{
  "head_dim": 32,
  "d_mlp": 320,
  "activation": "swiglu",
  "qk_norm": true,
  "bias": "none",
  "parallel_block": false,
  "init_std_o": 0.0,
  "lr_mult_down": 0.7,
  "decay_fraction": 0.911,
  "train_tokens": 122900000,
  "steps": 7611
}
Each number is 200 + 40 x the weight over its row's rms, rounded and kept within 0 to 999. Layers, rows and columns count from 0. The size before them is the row's rms in percent of the matrix's.

# layer 3 MLP up, 320x128, rms 0.228, rows 316-319, columns 0-127
110,175,177,239,201,58,211,240,263,147,233,196,216,241,164,167,266,185,219,229,146,192,179,219,158,187,198,230,246,187,172,170,240,179,216,95,143,219,256,220,295,177,190,150,216,158,284,147,171,182,184,146,198,205,167,189,209,186,255,255,199,210,238,179,142,145,171,194,199,223,166,203,171,139,252,141,186,245,166,173,162,263,199,193,229,153,211,191,191,198,200,168,241,173,197,175,238,175,186,247,136,156,162,201,220,265,270,163,161,220,173,176,244,190,223,180,199,131,147,247,137,145,151,201,274,149,189,216,191
097,169,91,241,175,161,226,201,199,247,186,135,131,230,205,201,218,134,233,190,135,160,142,174,166,147,192,190,190,159,178,255,157,167,300,254,192,244,188,145,283,210,193,156,223,144,140,265,165,205,130,221,171,176,242,232,170,167,128,207,158,224,245,164,153,173,240,214,221,202,233,237,258,159,223,224,182,170,121,248,221,211,185,254,241,199,115,192,298,184,218,165,224,147,253,156,186,210,193,239,230,142,181,186,202,224,199,218,202,210,195,224,156,210,157,192,226,199,229,215,168,220,215,258,271,175,136,190,214
099,209,223,178,237,241,195,244,153,226,119,244,175,251,145,227,226,187,197,221,211,216,248,217,186,196,157,190,254,232,189,197,238,227,127,277,209,146,217,147,163,216,196,289,259,280,205,170,200,192,210,187,211,222,244,216,206,339,164,200,270,183,260,170,184,151,159,83,206,212,189,279,235,203,211,185,214,206,166,201,219,263,230,243,162,206,160,257,220,214,199,223,195,253,187,156,174,255,200,227,148,204,200,233,193,235,151,122,212,222,237,203,175,201,206,131,249,197,168,225,285,176,142,257,261,220,189,224,174
107,221,200,280,156,205,200,111,153,231,152,154,205,97,158,152,173,172,200,224,237,150,220,175,179,205,156,138,198,222,226,189,245,163,239,186,289,84,160,187,218,228,237,226,184,259,232,252,200,162,185,222,270,222,159,207,210,198,225,249,94,243,253,167,231,209,224,213,248,230,236,185,235,249,222,204,269,220,242,191,179,181,228,233,246,150,247,211,245,117,168,221,202,157,193,193,226,172,147,210,270,234,179,231,214,153,196,162,214,106,239,205,205,125,220,208,186,162,172,199,218,247,200,163,179,202,179,143,182
# layer 3 MLP down (transposed), 320x128, rms 0.0944, rows 316-319, columns 0-127
119,175,151,253,163,249,221,194,320,292,256,194,193,200,251,295,193,251,205,207,236,228,195,193,223,238,214,151,215,156,203,213,184,272,127,232,305,175,228,161,281,250,149,190,183,165,168,186,162,167,247,153,175,205,184,223,260,184,224,162,244,225,276,189,175,208,184,166,239,169,202,164,125,176,233,238,212,179,201,235,214,212,229,246,184,206,168,228,157,183,173,225,164,251,203,177,211,190,170,201,130,149,164,172,240,167,155,230,102,210,225,206,215,185,177,198,237,247,166,208,228,223,268,161,199,168,210,290,253
093,158,259,181,247,214,202,193,246,205,218,240,211,267,206,201,135,172,243,208,247,229,212,222,204,198,235,233,285,188,247,231,171,257,188,222,118,202,247,218,206,187,236,231,232,178,182,190,216,263,157,204,195,207,201,228,198,108,207,261,202,188,204,191,257,197,251,151,195,307,158,246,222,154,146,250,175,182,247,254,226,274,213,200,183,172,87,213,165,250,276,224,196,207,231,209,162,212,145,236,237,118,220,200,142,202,167,144,223,210,221,219,258,111,232,262,224,196,259,202,241,235,235,132,211,163,178,223,153
102,219,232,217,172,257,202,172,174,205,296,170,196,135,175,168,171,220,176,245,207,221,244,166,202,174,156,218,235,212,119,220,284,225,239,228,228,171,203,146,133,109,241,224,291,216,199,168,210,203,221,191,189,199,209,234,273,271,223,229,278,182,260,241,168,166,227,189,193,253,212,226,149,195,217,154,274,218,195,265,171,196,232,216,167,203,228,188,229,142,183,266,241,278,129,169,156,243,293,163,188,233,211,196,194,164,186,206,160,262,178,258,170,210,171,250,173,233,188,231,258,120,227,211,167,224,205,238,147
097,166,196,229,214,221,174,203,205,197,172,148,184,220,175,178,159,189,195,230,244,187,217,220,189,192,175,182,216,165,200,180,260,188,224,192,199,195,177,164,261,268,288,222,175,214,214,313,199,193,202,190,201,245,177,196,183,226,192,162,174,277,232,117,229,250,202,170,191,167,172,230,244,173,221,189,325,125,262,131,214,193,150,238,168,133,219,276,253,198,236,179,216,170,249,103,266,218,232,129,257,185,183,240,221,248,200,99,187,147,238,139,237,150,181,187,245,199,178,213,186,213,181,127,231,224,129,206,230
# layer 3 MLP gate, 320x128, rms 0.209, rows 317-319, columns 0-127
092,188,129,242,218,165,174,142,149,124,169,182,187,201,240,155,138,229,169,192,175,224,214,249,184,213,177,162,210,170,193,198,269,221,220,224,118,262,178,143,174,263,180,153,230,276,113,220,153,171,261,213,253,221,194,174,190,212,182,245,222,231,166,197,285,289,195,167,196,128,236,169,200,157,211,179,209,201,277,181,228,213,176,208,220,229,224,253,228,152,186,190,180,242,192,252,217,235,200,224,207,201,190,150,178,138,245,193,314,267,205,208,198,222,148,166,205,232,177,179,184,97,159,194,202,274,252,157,251
105,239,239,190,261,186,239,237,189,178,167,182,121,153,212,241,207,153,162,123,149,155,151,162,181,265,254,183,176,122,230,226,158,225,179,156,181,235,212,306,255,243,208,237,183,184,181,203,166,200,162,234,274,211,187,182,80,206,216,176,118,226,141,187,212,236,216,213,266,147,215,190,178,239,151,175,180,154,245,200,208,156,146,166,186,118,199,123,113,179,180,175,165,177,224,215,220,165,203,233,224,201,204,126,199,167,213,224,226,217,154,216,274,153,192,232,243,165,193,213,143,210,165,228,209,213,171,126,204
105,221,208,227,283,249,232,171,239,236,198,185,231,249,195,195,214,162,248,202,249,224,182,192,208,162,203,117,155,198,243,164,225,212,284,158,245,177,148,242,213,271,184,172,196,157,259,193,207,169,194,159,211,259,262,247,184,185,186,120,176,203,210,198,209,227,236,268,239,129,180,197,204,220,237,161,241,249,217,191,186,216,122,197,233,195,215,90,239,183,151,218,236,178,258,266,249,229,164,199,172,198,210,229,271,193,191,235,251,169,204,205,275,130,239,146,145,260,106,212,249,185,226,138,202,242,152,232,242